Weights of a small transformer language model: vocabulary 8192, 5536 steps.
Each number is 128 + 32 x the weight over its row's rms, rounded and kept within 0 to 255. Layers, rows and columns count from 0. Numbers have three digits each. The size before them is the row's rms in percent of the matrix's.

# up: layer 2 MLP up, 512x128, rms 0.0865, rows 58-157, columns 0-63
# down: layer 2 MLP down (transposed), 512x128, rms 0.0519, rows 58-157, columns 0-63
up58 090:134106129086178162147098090108197163114136160147092169120163167124109135109140148128108120102132096129106103067087134076115141084159126105113183084178168098094123164113101120186155157177154129
down58 078:151092128170148099104124128088152146143024067201167101075127139103099187137178154143139128099058123129146068127070149130143163196138174128115144081165142097166124135144164096180106121139098148
up59 072:084118122149161203207120152167099121167074179089087151100131125097123129094103132174132105123147142176087160101187111085108129113131130182154138151137139162153120147100117171131160136172155081
down59 083:154126121185167114102136169143138105135114120074170099172117112132070160197146114122137176173120131117136159060137123120096127185136137111117129097179087126155139073147138162094125130119131166
up60 118:109085161109091126128129121121137129131112132149147124086108112164137125118063151098138098161147046139138131133096149180154097127112146134185143170123128150095206145112150129061062077103087132
down60 138:111084116106178128136089158157142137190134132123118111119112192183080089151119140128142132126145022117125131107137084216096109178141151119162127145115125086130164146095152139092062100145104128
up61 110:129099133163104123080115173154127139096108148122084165110109134096150137131118166091126222098124157130143062101112174078127086103072140104081128132107152164072180201143164102102098132157136132
down61 105:110150140117150124122123118132189096127131098095127154143105104081063147126146175141130085102118104115115086145110122121178122152114152112079118077139106150180075184136160088155049064175136132
up62 094:094120120139145176142128110078148151078108135101132140137124126143112158128081150131093114148139086154084044111134106121089188123108096165134158114155166122127138186141117173180131127178131087
down62 095:106114157110128190099062115122087093092143135133128182123140163118128162073107165170113132115146141089148145095163173155107123086055089122160155131112155108132161141129084105078101154109181150
up63 075:111173136152133154123091114095131136089072153144054113086127133174133127144163139195163142120133095157146107121095132168165143129065105161156141188133111175187134117107164157200130121096081115
down63 095:070178129163150147145089122154153095077135108139148115091107128080100109154156105089117112125174098123064110151147129094096138165109160146137140103106163122124150136168189124061097094136141151
up64 106:145068062093163150063068134152137147113092137131104214142126163143201114108154136117128159153130143143150026180145128155129095164081109119187164136130131129101136116101132133138105149164095126
down64 103:118144107059110135177130153036078122192140157089152169115115127040159173109107113139098152118106204087154162171125187118160107101159149115149107100153134131136127100206098142157098134097085142
up65 112:105162144110097163149083152130114135165121127160131197106122129155124151095146145149142109096170116141117104071135127175144157105076133169117157170134199161110108117159073151157156110120109083
down65 110:146136175103048121143076065076094193145185115102133105129161075137062074152106123135122078171108196119150165101090107134161115170120120173120089115131160114097140100151114118106178097123157142
up66 101:142131123093126139143096129138120163123144148147164079146119163173168109113073119117186182165134145180112106159138178214148107116053127128172159134116107134093196166097126164132147119181147130
down66 079:125186143127138183108089073090116168128169081107096170123068198165107123148117088152168140148108157124099196173159172182147088111125170137155143156124114088108151104133133095116135101135118148
up67 119:100144095079164148067105157122171109139124103113152177125135178146138138125160068143127136093115092088149006152103118140075121124133121086139138136171153132127129214132090153142125160165102117
down67 118:154123122049175138089167124098117143112129103167083126085139146114151096118112147160114179168102130147193115143152224094127102101106142158125164146146139078082106161117123139156160159078131104
up68 083:111169132133128168133133104066159065132143112127154114111135173166142181130125123111128148121157132111102154084136189134113096149073117164133215117136110117081124048200095103098142136100153108
down68 104:127123101156089157132129107205101173177074137118143099107160140122146094172142158158155137085128137159145158159131120122157160143186103151136144120079164151173106117108107087103116093092101138
up69 082:077140168138184230181120092144134137156107124103108147125130095167084126077119119179184092171193136113086116103130089105147088066109104182130173129141156124134183127104127140115167108160103071
down69 097:115125154144152072136153139140082113136057071132133146088131146101122136185121076113142126124094112176144198104162099086050119190149104125144177071154087120115140149201141083101191117133104130
up70 096:124168119007148115086086140159157121135070173102091145171129105122164084110120149089102127154119181147167050160127189077108120145085162089145104121102132116131113118120104147124131200167102125
down70 101:126154076141083165173143140088101134173135150110108146134161132115142166172152085084169100190113181113178150148100137050119131143121099138132129090109148098152121070120179103120123181105101142
up71 095:145168125149140125130104189182114166192171114086100162124133157199052147127139141102187076110138154148140097140118103137160191117120143088116103155148160129137095140101085159121112096119102122
down71 080:096138109143119151158112129098175115121205130106151105138129146043072132105125166131145166143137142105055108163096088113108130186107167092131122046096125138147092139118127100117104097137112107
up72 093:131137142104175146132125110139120119176146172073118123130139185144125155101100072114167118147151110145085078144155100144114100041086111089128191163153153123126150134067080182113091120172121135
down72 079:083080143117145124136161135139110145140153170215126157104094089146165134123102118098128114080096142140110104091115127120115137146117111156145122073142107159141129179123167083204160091105133151
up73 165:115177111059056175070127119111147175110107204081167109120113145129156152123099134191107085074134119148090098114127125127167107116021131193161146129146136119144146124170080168160100097124122100
down73 151:122155136147147170131162132079161095114166124131135099148155089136076118195102158131164152089146089107158109127125105136093140068098179107108101079107138110114145153122151069091150143149128169
up74 118:093128116130111255133108131093165135170104130141121151121124132163094126097133120157141094126193161131099122114138147106150114109113131110110178155146167117138152128102195136134116101144085022
down74 132:128153087197146065100137147154116168171075132132082152179188095090101135130101110078135177102106095118107099166112143137109159145201173158125113131159155145138116113103082144121059123098094149
up75 091:105161134120113156133066195114134099146153174116143170100103129172132141119126108201121127069167138127139074122102145180098123141122140085134115134159157156168168179160124116154121134208118085
down75 091:091144113124123042097087133112089129160144108119170096089107100122144115129156173166084123120069068137146118126113096140113156178117151111077129136087075131149086117122129106158160127114193186
up76 098:120152125082100148138112088136165134140124166152136128131127154228127149114114106132128115029145197100135113114084178107136144118057138107074113076143157132116157114166149034189108144097119146
down76 114:114035145117144145190150115138086110087173158150103122152110047038117122151152131131076140080100112194165130116126044073111129147117188074167148146165181082146127184143105110106120112172116113
up77 091:080240159144067140165125165157151115159169141093105105194116108091082158132106169127123087154177083116120105151113123119158133128117122143141148151127110128047119111076133162108087133142119141
down77 082:095136089109101135120158119166179102230129133124138132186120180104176138095114125139146103179151136097092191173119143095191115153110085116133133149133193109055111085149047104102150124096127122
up78 098:092145126142078162136130171061140137173104147117120226117105125139174142106172175142102103106199138161115087093162160139105166087093127121126138142148153116120091144152121123170147135143118081
down78 096:146173183137112121115070124088115121170113116113165133117156121158119139169126197149138091077074157105160142110154081208131139124115127117112093110161097119090110158158110160095118116084124150
up79 092:101185138085142150185107133096168140175117143095077152113159178137132115099140125172133138089123210101120044131040110166152162088120164131122162097155134089119165167137151137120156121132146134
down79 070:138154135114105172159084123099144138192131094130106118145111117088138150105131147155143115118161120111164139093118091106182116150096151166132179110168100132092131090150144149129139065149118116
up80 103:122135131128158173098103121138132223117127138152095169109139157179077139119115131133163134119145110165111083135109122105213125128128126124135078114148174122137159160111097155196146142181140096
down80 124:119101086092122182074171114151130117124170148151162101160103174078089096080155134129143109159103161102166198130188157126078083122119186103112176108104124103103129096092132146051085118145163152
up81 122:141126141117114134110066157110120143152097113123151199124136143152188116116136066120095134123144179124145010075134153110089162139110138108151127134137162135196152124145108118130086101162097099
down81 106:104153172078092108111158144083125150130100082128115147085100133109139188111132157185173136102139097175157153186135120171082095183142065124186105135126133101111116152097133108102149145115091129
up82 070:091177146082129173164093113118091138112157136084104165115158096129130157155142156108158113151160103154120100116097115157142114142080137103117142162106130168092151130090125116178102139129142146
down82 064:108175139104127112145122073130077175129129086105172121105125164090131089210140122151160139140100095133173105142044142093132089195158120095126094097118107123111123131145091105122125093067156160
up83 087:088233093066080147157106123119126123151092145135086171152128162121094118116119132138120127132169161148149136139130157133165133133142148203147122108158171112106099181113108166170155128172092068
down83 084:131142169077092101124193193075112125125127139166161124177105116118126107172070130088165151124113100170169172147161131148142194137107116128160142068110137107130129118128065124126144085194121164
up84 099:109144115113119194111079158072106162172098191088135202158121141133144135070112128142137101122167145182115107133111171163124136069077128141143158154146151109090133142122113139143138101157129080
down84 097:129090177134090142141053111102137087162130141072145084105172162145126080107153189178104136151144126121113156155097091156175158109111135159116115133132109141107134112196076181149167102088190108
up85 075:166089126153155157084096137113151101134106133130150177089118126123233140118119155120182150174118096146114080109115138111204150146090119170118174149109105123161153145173141089153141131118147132
down85 071:124163149118148155126161122148166117095138087123129146092127118130150121171104146150134133127141139098147172101193167076122061135120052150099100134109124099047141086128157141099106172124122172
up86 097:104185119105104148120079160107159161131140157110112150129097083151179152118092126150134089094175170136094087110118154129155128138085120135101122146116146183141165143145098103118164114154149088
down86 072:132171084081137064058133085138128162145073098137165127107092093162173097137150157200069099068091098173156105111155084156132112139102137081104167142120066127145113121159112080129125112109189185
up87 107:120112170129108141159132224153101175157116103103127141130115138181143146113144112081064154152162171104156065119127140110143118113087177105126142142114120154164114169099089126084065109122101127
down87 082:091155169164145164196109155091158142128161124102099101111125136164119139136060156126176112140149074170114145093134144152124156118121086114133090120038157168119133166062137127091134059080126115
up88 127:109142109128108174124087135160147186164161195127072123154152100123095129112133105138112104141187174116086065118113115145154110133152105126150180100166172168089096154070144152151136079213091085
down88 110:134111100089135101108142133164113166095115135130122116134144139150145082164134140130157112154090154139078154105146107084121100149124117142160182131087158146171063139078209100116098158158147158
up89 088:118143104165070116094119143148135096104118098139112123174140148120107130136139219067124132100128123142125094125109151072176126129123187056050195128119161168127135145138171094127120144160130143
down89 089:085151111177161161109137121191133110133146104131147170115073121129178118184119202131117093151117083144147119176134164078143142165120115151065116152105088110110154134158162070054112110072130165
up90 097:138143155145144156186089050121118112103122118081075116128113158175083124139148180135150220126140208145104145114070181117094100099137131135148111143142102143129170130113092113175189121150137136
down90 089:120132139107075139098098117135168193172140162133138083205130160140077079115117174106137156107202138044152103119111184071148155136114144156162161094121108124100118165098112104122101177112104174
up91 086:117173088105118140105113139128112066130106126126106164142095171193158119116164193148100073141107175123142130149103161093165123118157111110133139113166130175122146130092116093125139156175125118
down91 072:143155121118116160125162103107108130149160142084154147080123210167104060106113101118126110150148102080177157159164165104176118130128109141106106124113047160103096146118122089171113148090134140
up92 083:093172100063121138137061107101112120086122154074130116133113117136178110128122105201125147088097113151066153142109167153133132086102092079172117170125156164136118123138134105115126116130112114
down92 089:132155099161077153128106097115095071125188100138109167089146151127113097160164173142207115159131111138054115114108108120127157170085112171132116109123199144050104077152148121157121116143114169
up93 030:089154131105150125109155116098097152109119189054084142127145172125140160111049125110122139116147079129133091100145122129101184119101129103090169168153104122105146139147107135077161119138116114
down93 024:119124137133103112129122158092136115106171113163138184151157149101139069113173118073152132148106148139127112127112148096167139138135132134171079108182173114137091130121103154161127151141122146
up94 124:117134154139084194198091153098144182160090169127131160150108176119103151092143128155136123117208116120161086058163172153156175081114145154115153151146153153094122164139097136159180131138128077
down94 092:121174207108063142146107088124123173160123126085117112118125162137079066136141169141128121135145148124170156146113154062082123141123129184134106128087114128076124168107131150125127100142172119
up95 093:116118128154078207122093155173145126119143141180081101152163097212130146102110181158139062122219164112089123148154132133155143092151137107135171177145156135082074160048121158151117126156129094
down95 093:134126126128085142123125144140156177121119166150216158155125146079136139163136147146103105099097160115104125119121100138160170107077094151145149141135110110096146114127062096064095152134154172
up96 107:085142095137092183156091182084134128147122157082131151127134117169121119127101148173119089105186089186141101075172099139082108105111122114133169165163132161097122187150140143134183124127147099
down96 070:130140192153103121129120120081131117170136121117151155097139132137120122142148112172180067113123119134096109114129094165102130132100128144129133081124175077105185178202099129106172120167161120
up97 104:107120098110066166199114167050093127168076169113105192156124156133194142121128120091121159159165150174084085131165158149186145164156143157153130130128117156120115112126138127066180081142114108
down97 098:156098104106126094106092181108132105197074171096146118173118153185132093176073117093133130132101158161135113104155135133176122191138195146130149121149129142142072164087066194100124161114126128
up98 097:139107149188126156109153139100146165110113151085138104081115049161080197121126073145142151104136175131067129076123117080114167104078153182127169121115130114127167085201106121161126143130139109
down98 091:102141093106154098100116169111109150143125138093140156097109168112151129171139147116221137109134156137157111180160128188092055112155133160167079103108105105158116077132094158097159137144107143
up99 094:150078103127117143093090174168133108088118156072123132160119115156133094116099166126074121152112155146152067107070135105137132144118212053120131177131133134165126123095133159132095187149103136
down99 101:146147095066088118131181171103144133215179127196152122147183129100136123121126140058142132181126132140119154106116126090075161136133111089099189128104179123085126145110201150053073119072140123
up100 113:115138064054112127099061130133109106140129140105084143135120177120120110142172149129207172110125183152134065150175160158112133147084207084183138144177140130148132183088089124118116154138105118
down100 128:081169112116141170045094111039170093172139108150093101118155145118174122103104121138149105212100157100180177123094167107165091152138154156156117137149138100073119105125124110128140130100117132
up101 079:177132146090115111134104144118175101106107141131151177138106120141086098072095143136071082147143217145083149137134126155121139110132189169133128113173116165082077102126090176114121134207176097
down101 110:079145116153195120138110136135115130139067115106155088089128130069089132157152159139161081101140081172142182134109113095130129135166113104149075100132160111128120169146151076138161049137146098
up102 138:103076146095077139116078093142164120114106136167156154142089089162176100138118140158040118151181075134181139024174176142160137159118155157150165113116173116128191130171138128111124115118137122
down102 137:157184133083105146160119137094141164102206147161111152117143094107099106148122179160081129110105134117159085136055135094141142131074118145168111078136151180109107194141103200139120114157121149
up103 106:117156146145056144183092165117139150135183149141167070132134098124103161127135112127168137151146130124161164147119106153151131132082112165148118064151111147114132148139104153083155136136142109
down103 095:124125148125158144136122105163108079154134132121113120086137152173123082146179178135091136152190107155135105089144089082100112168178146138130101133108096193131105063128130088117088094184148147
up104 108:113197168139166151090118115122081063124146127078128147175092145160102154118097101151138104124110096199095127126165150194159116107104108132132158158135155170077148085122136093119034106187111157
down104 094:155201135120158198115138127065180144165112089135103114153132159157123173143102129141207110078091138113126114095118131171133117109072111103076064119164191111130117130127079148072131208120129118
up105 119:088130127114098219171086133099130137179119150136095183128100138164198145083131164129102115093178151170090097082119156130122129097087127139140149172142132130117143135128121109173171117145112078
down105 087:118117156110089093103168089114092085182161103104141178135157130135114096159153151119148121136102110111092189192100107143132132172048128124083106121092068150080125071175123131141153153088112198
up106 085:105070108093138134108137126092137132139068158099141150117149088143115121120146119123085088098132147158086203074144088138079101124102226130112124161128147110143099154082105105159119124137153149
down106 076:094083105137115173170145161129160060154127152136103146101079129115111070125146072156114092080131130179115154100137099100124074182121153130118099141099101078128095104136090097149125081115139181
up107 077:078176110103098148085047132110097135115155152146092144107096109204122153132141101211182136072114094137147101084109183118138133109087123103146135155143145194139202119137088117182130106125117119
down107 075:116128107103086073138110088112080183170181101104100132135099130089156098158116125146095118105110132150168153082098204115083162198116126152145111124126119104160193089139085131088162102091128179
up108 104:117133124060070112090103110120123100136120146148170133117111160121134114153132114157095134122127157121146131093200144150188154159111151107119184155132136182075107095152117100112034091128135099
down108 091:116169146150159150197089106128101074166161101111118041107121134138098103121120090105089095177070119125171186152173097146054094159130153115140152128114148144099164081139107060147081144141106099
up109 080:143094099145104118137145145129143114154087123107166162137069106119154101080107146114120170149132169141144154130161107128115106122149200174151186125162100076075090179106150179069146114176164124
down109 119:110176131149146129134063119157145125109151156151155130096161170069104115129142097116149133115151129137135144166100151102112140090124165139131111114097146163107161114171139081091179084157137088
up110 107:123091120123191144127099159148182128140082128177130181132131194148162113112148110147134112136111154120179115129172170115189115126130164062170158157175100090134102073105099178097111161161098133
down110 089:083107134131108138116165172128129147097103140145096156144149122065131148126106099167126110051121158134111112131074153096170130070045129104136115097135123175146064127126183171149177136096118134
up111 101:108142117102151146145058159169188107187133145087140133122084110145160085084147119145173068123139142118090120104134110142133097109094160112109174137129149147128140160115111114076064153187115122
down111 084:104093169092100127161095066068105140147100117125104121089106161096174158106127138152107125127091139138131162102145118184179133131105153155104143161154137098158195104147121148071135091152156101
up112 114:128155125119155150171092118124125136127142140119092135115142171118099101120151096125115191103158143144179072107055147147125145119125155089123119124161156134147192221122087109204162136122120130
down112 119:094161137138104155090117132087232133185074156167153100141121194094121099136100163137142117087135114087127111103124104129091163150094135058126144141156096175095115224114095102136087137108095148
up113 079:169105166146138141146127168156149135167156142100128140085139092155086096086081131074086138144130221131092148161111132147089097104161174106159165080165095119114086203086170163107155180152150095
down113 117:085175069137145101136135068125108151077098165125135102111142129125132187154101124090175121079150078110146103128106109078127163092179118157127123106117169165126124090153119097139155076143105114
up114 067:197121124176151148080061172145102144127154156125086129112130129176180109111132155149097046117134161172166137079127134091156088098144072082103122144155106133089076144160081160112107174156138168
down114 065:135094127117158155116165130176168148098081117141152110089093111175147198124195110085172101156082076053099205124153166060175118094179125136127140109147109167091136099123168117142119114124132129
up115 085:146089110141159148131153107061174213129113144116162130106113078125064171098141102127142113156126129165127106071128106132053123096120163126160142088119097174154169120126105101134186094138133086
down115 073:085176143137087132094180146176120135117107142097123171100135114109142159134180197126188088156127113129109118154098149117147126124143109135070135173096093132128105183098134106180050130144124085
up116 093:129202159115055122146105117137133161108167114086131089167136157110068142095078194100145134111142186140118168125114159132114163114111179125114166134186107139127180111091123139142115151183132106
down116 096:092119116162104137137092170107111124165126148160126099126096152103114152116132119137099134100113116093174121140076082106176107144154140099146151081168142139123087149143193130045070115171101109
up117 092:146138089180180145093105162164122093139072137166094155077127160160173127137214189144106166142160103155134105084078150134169095135085156109102122151153141097095152157134137107102112132097084136
down117 093:110112138155176167122155077197143100127115128147113194148130228128073114094115162105101134134156081095181094130118155046116113137137137107121121133098098134111132193147131113170118147167156175
up118 085:129086141148164164095146147088105133113101146110191136134149116100132124135147169165148101116145057137160116041128160132166146079093154188118153168148140082091118143132117079142068157113113124
down118 097:116170129129125147139140087125105080140113154158146150130137198065162112139182077142182110144136119203121072095089148063077129141111127141168146124090146146112126120130156088113172105134121156
up119 113:107090127126060130124131121097172169088127120166169193142108113141158136123053162176058112133136086102182150088085203099206166150132127155135114102116172119100184110159122132172178094146121142
down119 136:154096146104107149149205071018107184081158157095126156105106198127166088110033127117106161146127144130094143106171161155142162133121138182133158125132122134128109110143111126170159083099151166
up120 099:114100154099108156114145102115145101099120091112134180114124117158143108123167114111106082112151132137069114158193105134101123107071171153159180175148117080098174104159163092117125104115164125
down120 079:142101142130148152097133163176150150122116109135108120194096097112150114115144097122170071132175116089138167089146099059158113125142142111146124104131072102182085117148085089183116117168099149
up121 081:106191167162103154075096162073187127084151162133151125102111101179154159100157132174082105121129083140055093095111113187160179108075132138126137156117134158115150148163073075174133127104122084
down121 065:096142169130066049114121121081087151132144124129120160134098110083126115140134118151170123167071136083107099109155098138086160149060168126127108115126149145148128145153128083102123130162153169
up122 093:133152070160130139185062154171111109099159163057093132135118048156111093127119122131177157121150186140115115144080107132095148146060143089133127099136123195129167188112109119186141126196131132
down122 108:151110130150116160186182131150095098105101097095124125169149169099175161132076107174078112161157103133147150097110126117152153126137083166071130187079170091139115081109164155092146132045129154
up123 069:137158128139099155100099127085126095119126102121120150117137139188144127128118172108183138092134179127132145115114108164144190112145170136161176095168166149073117186159065144075163114145159106
down123 069:126097154123109093177190121167138131159147078149133071141115187131124112162156146106192114122104088068132110154075190104109137170123136114135154144117101088161119121063150082158123114125185098
up124 074:083206170098091096151098172140108055106127113125174103148130088151097102079088088125133143106161202119152146140079168185120133094099161099093129117129186178131168144140124051146149127188124164
down124 074:114093142165114103099070101060136167159137143096175152159107106083110143163127111183082121105153123074166092125128084122167142124132131102105113118134173065138195114210113108101158145147097155
up125 099:122167135175129126117085156116153116086163109121077100104159115117065153141147154078155158113101213171083094108126128120146169116138164110069146102137122140100132191071146122176125163135166134
down125 097:080152075162122149120148127137161155146142121061116115117110187130139158165174143119165086093117117137121117131181125157099138161096134081057143146140130102084122170072131121068172120076114167
up126 112:133139115070120155090112141099167201131154143169157077116147165088080144150115139104092197122131137134149105147068104131120130101103162071113121099125154161039120176143124176116162096140147107
down126 083:135156103112064131145171126104130104140155095215037124133144158085148107155169163137162122151136181133069149172157166139096135164126160142133131090131054094145122137056089135141134158151117131
up127 128:133063131094108150176098153117160091102059152121116211150102217120142102100124123113081174141123172149159141107185185116171147136132157086146185131169137138106124171148173098117115119162091105
down127 139:120147124109158137165157130128130148082109098163114169119123133141092120107146067144158106153145157088057072162065165105196113119061081127120156131134127139126089127119132114128177106096115135
up128 104:108175154105061123069115145172116135152141146097171145186127119169091125079097117095165160112156128112136139142163127134097082120142127123123157126133151164067189104097174146049184137192118152
down128 115:127102123128155141137109124144135115215124112137156089098128101133080140095160122100152137113180165137121142185159078155081120150144126061118175109144100145167108118102151096141134127185102101
up129 120:118170146127111214066104152167150184140116155155141145161136135113109145077154102142128125143183157104121075101142179126201106114115173092118131121118157148117134166103164161102119097165085061
down129 127:181095121185098112139119132194146112110141143164150155140103110115173133127163156039112121118114087096068148176188120139148126112152084078131175142168139061085127113106193158072108095104182172
up130 117:144073134129133146122076194121144111172128144113178177116139189183129099132155123057172151102137134202136033143185118136150093139092136111150129149149131176116136155150102138087116180133100118
down130 122:079076114042136144071082187131123107149141145115125118126114104133144112070149144094110121148137205113142109135134178130196119140094189080146142109164127130141161138156099097133155136143092172
up131 081:096118135117118180178110171066134179136171151084143112086141126104102147088130131180166140103127134214160109103135102126149149091144191120136131142137133187139113154101138170111184089135119039
down131 059:110159118126076197141167135107159151224128087087107133121116165078079107062047178131137093075144150097144088135113106089145088125107143156115190120205123119154117162156136152119091086158094119
up132 084:086094133110128147109120140095082144138118103107162145145104123120175168082126119153168131139135141114133153073177111199153115143096176176139163156129092224145100119102135166111121102144141092
down132 055:067152124075074156146124120110151111101138142053104157092137109147090092139184188133126106102151153124110169131088160144148093131155125123125113132197128134188109137090146097157142151190171118
up133 096:092127096164068147136133095160151178127112125145117180151133122096069125132098173125121095068129109123170134155104091101159133157147148134117125117169154126093140160118163123123197142176150108
down133 112:097126119119061136126222102143139114085138100087154082187166174132122108114094164165128135092124136140147169177206117169141139167117157123134151106088120127108091104125081132098159119167099133
up134 103:123169173144139119099121155096178194092138124108120044128108149090096181112100117162131134157136125138143199105099142138124161115145166082102113109113134112083129110137112163137147085154112124
down134 095:135117164113069134122131114096177098073175129161118143103153177157133100121130083172186151129159151116095133120178131191132122123062129079136096055114093147151137128147145139172143096093133172
up135 091:119217128154072150130119123108101075133155149130109114157123143133153170120181217127188073111127082124095156106172118162147133096128078168115181178142121115074103080167084155120070125105112104
down135 116:132157130147129148102094115121130102128122110150137155187131141156206141131175134110195086184137093118071140150115158105144164097119051178132124170106156124147127060078107101126074116101099131
up136 114:106116107107089210168107119095155119148126187179084196132107183149178123109134151137081191122143176164099093120125140137193161136138192160150176125152163110087140169082111101149120089139076066
down136 089:179156132112131161163119081153086154087110099122136111134169117151203105151086098132146070114125166125099169100100070068153126145118061162149111135155085134157097113163058126188049126134139144
up137 090:163076155155187158051100192110179142125073188229084203125122194126113119115186208109098111108136132167160096098128124113146153158157131086126143168125179116136146148141108126103123165135123111
down137 070:141140095121153115123122084157127152149104143191084186135103106146113117132136126106103123145114194077143082154081127064146123128078191128131188134118086143100172073144081129104134145153141151
up138 113:143075120132123137153111146138136158215104172080139126148098120137120110102168158095116077134129090156093124151149100120145163137092178089125111141140115115149169192077113100048106150119115119
down138 098:145149129115152103164051166129157110176162120119163139113134143157111175057084155146134161111144120126108126163081114105147138076165097142094145104141086112047118161130059119164143052041133105
up139 106:093167124183124139100107133157147130086120143081060087197110070124152123113163092146043130098125135133102148129112159075168142131125172117167154134138102155082130121090141153143119086118119124
down139 092:186131144130128125178184089096073088109105127082133139131163181147169122101122157092157146120138145191132127140112138128144108117125121175140155084114119108168114112088109087131112134124123171
up140 096:121128071051081131128111116138135110133098133133077133190100136168153128122156117118124119066146136153159085032074152097079133135158156113106107126146152129144145219134086138198104146145126142
down140 079:126099085087181183128145069093134125150121110181104139149099163157147087146152154168086104084095121112187120063135161092064129187129100109152119121121094107116142173124011101166093112160145126
up141 101:120171143177120134152115216099139065133121104129103137137087139199141143131182113128185120110164118135128124095184104176079076113147159146124187127175114131120089135155138113082061163136121140
down141 078:112132131136133158120082148172139147126138113120093108186126132146085150122096123151187112102089186087130155081115148054127152133151177141143142091117123108117083151109177126104168153148094161
up142 104:148079156144150126133113141077165135093168163162155118110122143147056168097121102129178125113134092092169127097116069174107196089114163137130118167140163137123126098121061193118130118111111110
down142 094:120108122101127135110158054075109162119149168127091083130111114139147120120104115144142061068085191133135121090148144190081175133137128073100118104068163139136119109135166106134209150075164103
up143 093:128184145116100158167118104073117082098123131116118110138085122119104155143136089158184120070137123103096142087151119195082111104120125152065189159120135197107117091206154147085058084120101168
down143 098:138139149152071133172115175125091148136178113158120175093203146216164127142078067122201093112114118100126152174133128108091109131184133124118122120089140115141092117102110123157202160084153151
up144 121:129158122141102194094110128134188132149104188150151148121111163206103115091123093164111066055155142130126080109117149116084182098092164112142172107137174143147163156143164128094107133141123017
down144 132:114157147133172144173236144090164091127118120077106145181180153123112135176123132162093151070129110146130195164093124147072109140141116101130094109151166121119103134066149113104146107154066113
up145 121:122106133103112178090088139114175095189108180118124186129116149175174122099147089166128101120166137151070082091130148165137099081070139163142156155169185143102127118121108140134159130138116054
down145 085:107098199092104132164126094119102095183137117107153108177082104164149079113182139111082101138132191133194191060145095134167116134097167110110122121155125142102145102149131132111135121139089105
up146 085:102065209148115155090128197161101203131150108088192120131088120104131155107106107127059115153136067173166127088151130048146146111091091105153144182173115153150149157133113175106139117117122126
down146 073:144103122163143135097219054114110209127091171137174133177084176112169081101112073141106127120158106116177162135147113098131112094146168189112129097141098169141092115121106157141161085097081134
up147 080:130129182099179177113098120106119195135090226111121117142145122172110151081104120125063145121181148135082158094140150190127165101108125125138124122130177195059102103139110148115123116155100102
down147 067:134065128083121128118116087095146111182095145123139110134126163118164096104097108140110169086121076165113144088192096157129134166144127082108112108132173132161154110074086104156122111137080137
up148 086:102181111143134116144079169152069068084117119128080115172144132113153137114131160106043153115151104117142144110125147140140095128172148107110130137176161132136073169103079126187084141148107145
down148 085:101079092105149170146125107103144054141119118133089187108134176112074115132150187173097167105145095142129137107153099099117139173114191121145145117131120090125098161136115181155136126148101198
up149 134:108079134105167143137060130107119168116108138111109163120098057130150092139115117163133157118148119201157146106139125094123154129070174094172126151115147139150222170145144141142128088166095129
down149 193:128130175154137135222096167151132131118115099113089087078142099087139163165115137136061103115156111132133118169104111134110135138102111096125152140115160147094091139114150131109165089096132131
up150 077:145150120116156143048105086159109166159086143180091152127106126161143121109154130135124126171123165115090081167151082173087146116141111117113128128140129118134162102120189139108175182187125121
down150 076:113135132121098169122139106181127142125142114118074104160115122104196129143134051182123112132104155084121197110150143092151090127095131110105128164115112103130123063179092121126082135144111097
up151 119:101113091099117197107119116101189184205120152171105124133125140141096131098097148120125128109189109127099068124095142092162079061098112131128190141135133106129155181077142162135081118178101079
down151 105:108084136129147105112195141152083176165094095138165115097157085159166113104143077107111122111154158145100146133158100106132145124185191187120078173096133152152094172086126164142127106133122125
up152 089:131140119129165164141108101127088166146138121116058212095146127154096174154171140077191152124158086151148109123120113132142149130117129116128094173134152105127167192109117116196152157118133139
down152 111:107185129174111164129086136137170157174101102142158077091167151096146114131131215087141140161174145123146156140097104148118127161124119133140130119106176144157107084131088141078126109113098125
up153 089:087185103103091175159108073139134150119115135056119097177090098093139166151121166135148174154140138121123144110083149121148089152130186079128110205134117093148137097089091139166093145164080127
down153 091:127147100130111177096164125129110060152157133165164104058173144124094119234174137116140070151132158154159101111125106103152131147094126130157116152125195066162083096102168158074111134113143126
up154 145:102208124088120138110081149116139076120161124071140161182091124165116137118112183152145118123118125150080157124111208117137115097124143154146094111188126147070100059109092109117085077160092133
down154 161:126155123094181151090113067108158150129131113104117093174081122181074124123118116131184087176114164134112147094116125135113109141144116165107120114144124144158096159107125181102073108160086150
up155 091:132132112142137137052083116154140081093143138130152137151092133154174108113112179142153091155176113163108169115172174186144148132137126139140133137134136084118142142132069130103120112183097114
down155 094:175204154165136087176147119153088092100181113094151183122159068120056137156058088069216140117117147097100160149120147165107099115097144118133160139128131122098091105103169133103148201153147126
up156 083:129190171051075144120110116082129129090151170106123129151151132180164165112136116177167137088134118110149168121148198161137113065091148136146124150141132164065082113099093108129071136083131139
down156 125:101075130159147123132108106087093124103142155086090124120105121085151128139171055133173087119134089145094126110141146106101153120134191117144102116099170111132157173171153106067150108112096128
up157 085:138068101162217140120077187126126173117105191079096133082154107158175137129159101144107135129127165142098099153124107149120159143122106098148113100112117111142133103141134153125102145188103131
down157 065:101117125145176160166181120147113118122084145147132086156092077104102162113167020134127091093144113124142170105153157158181164169164076154069061147115109130105178133116126157126163100102173151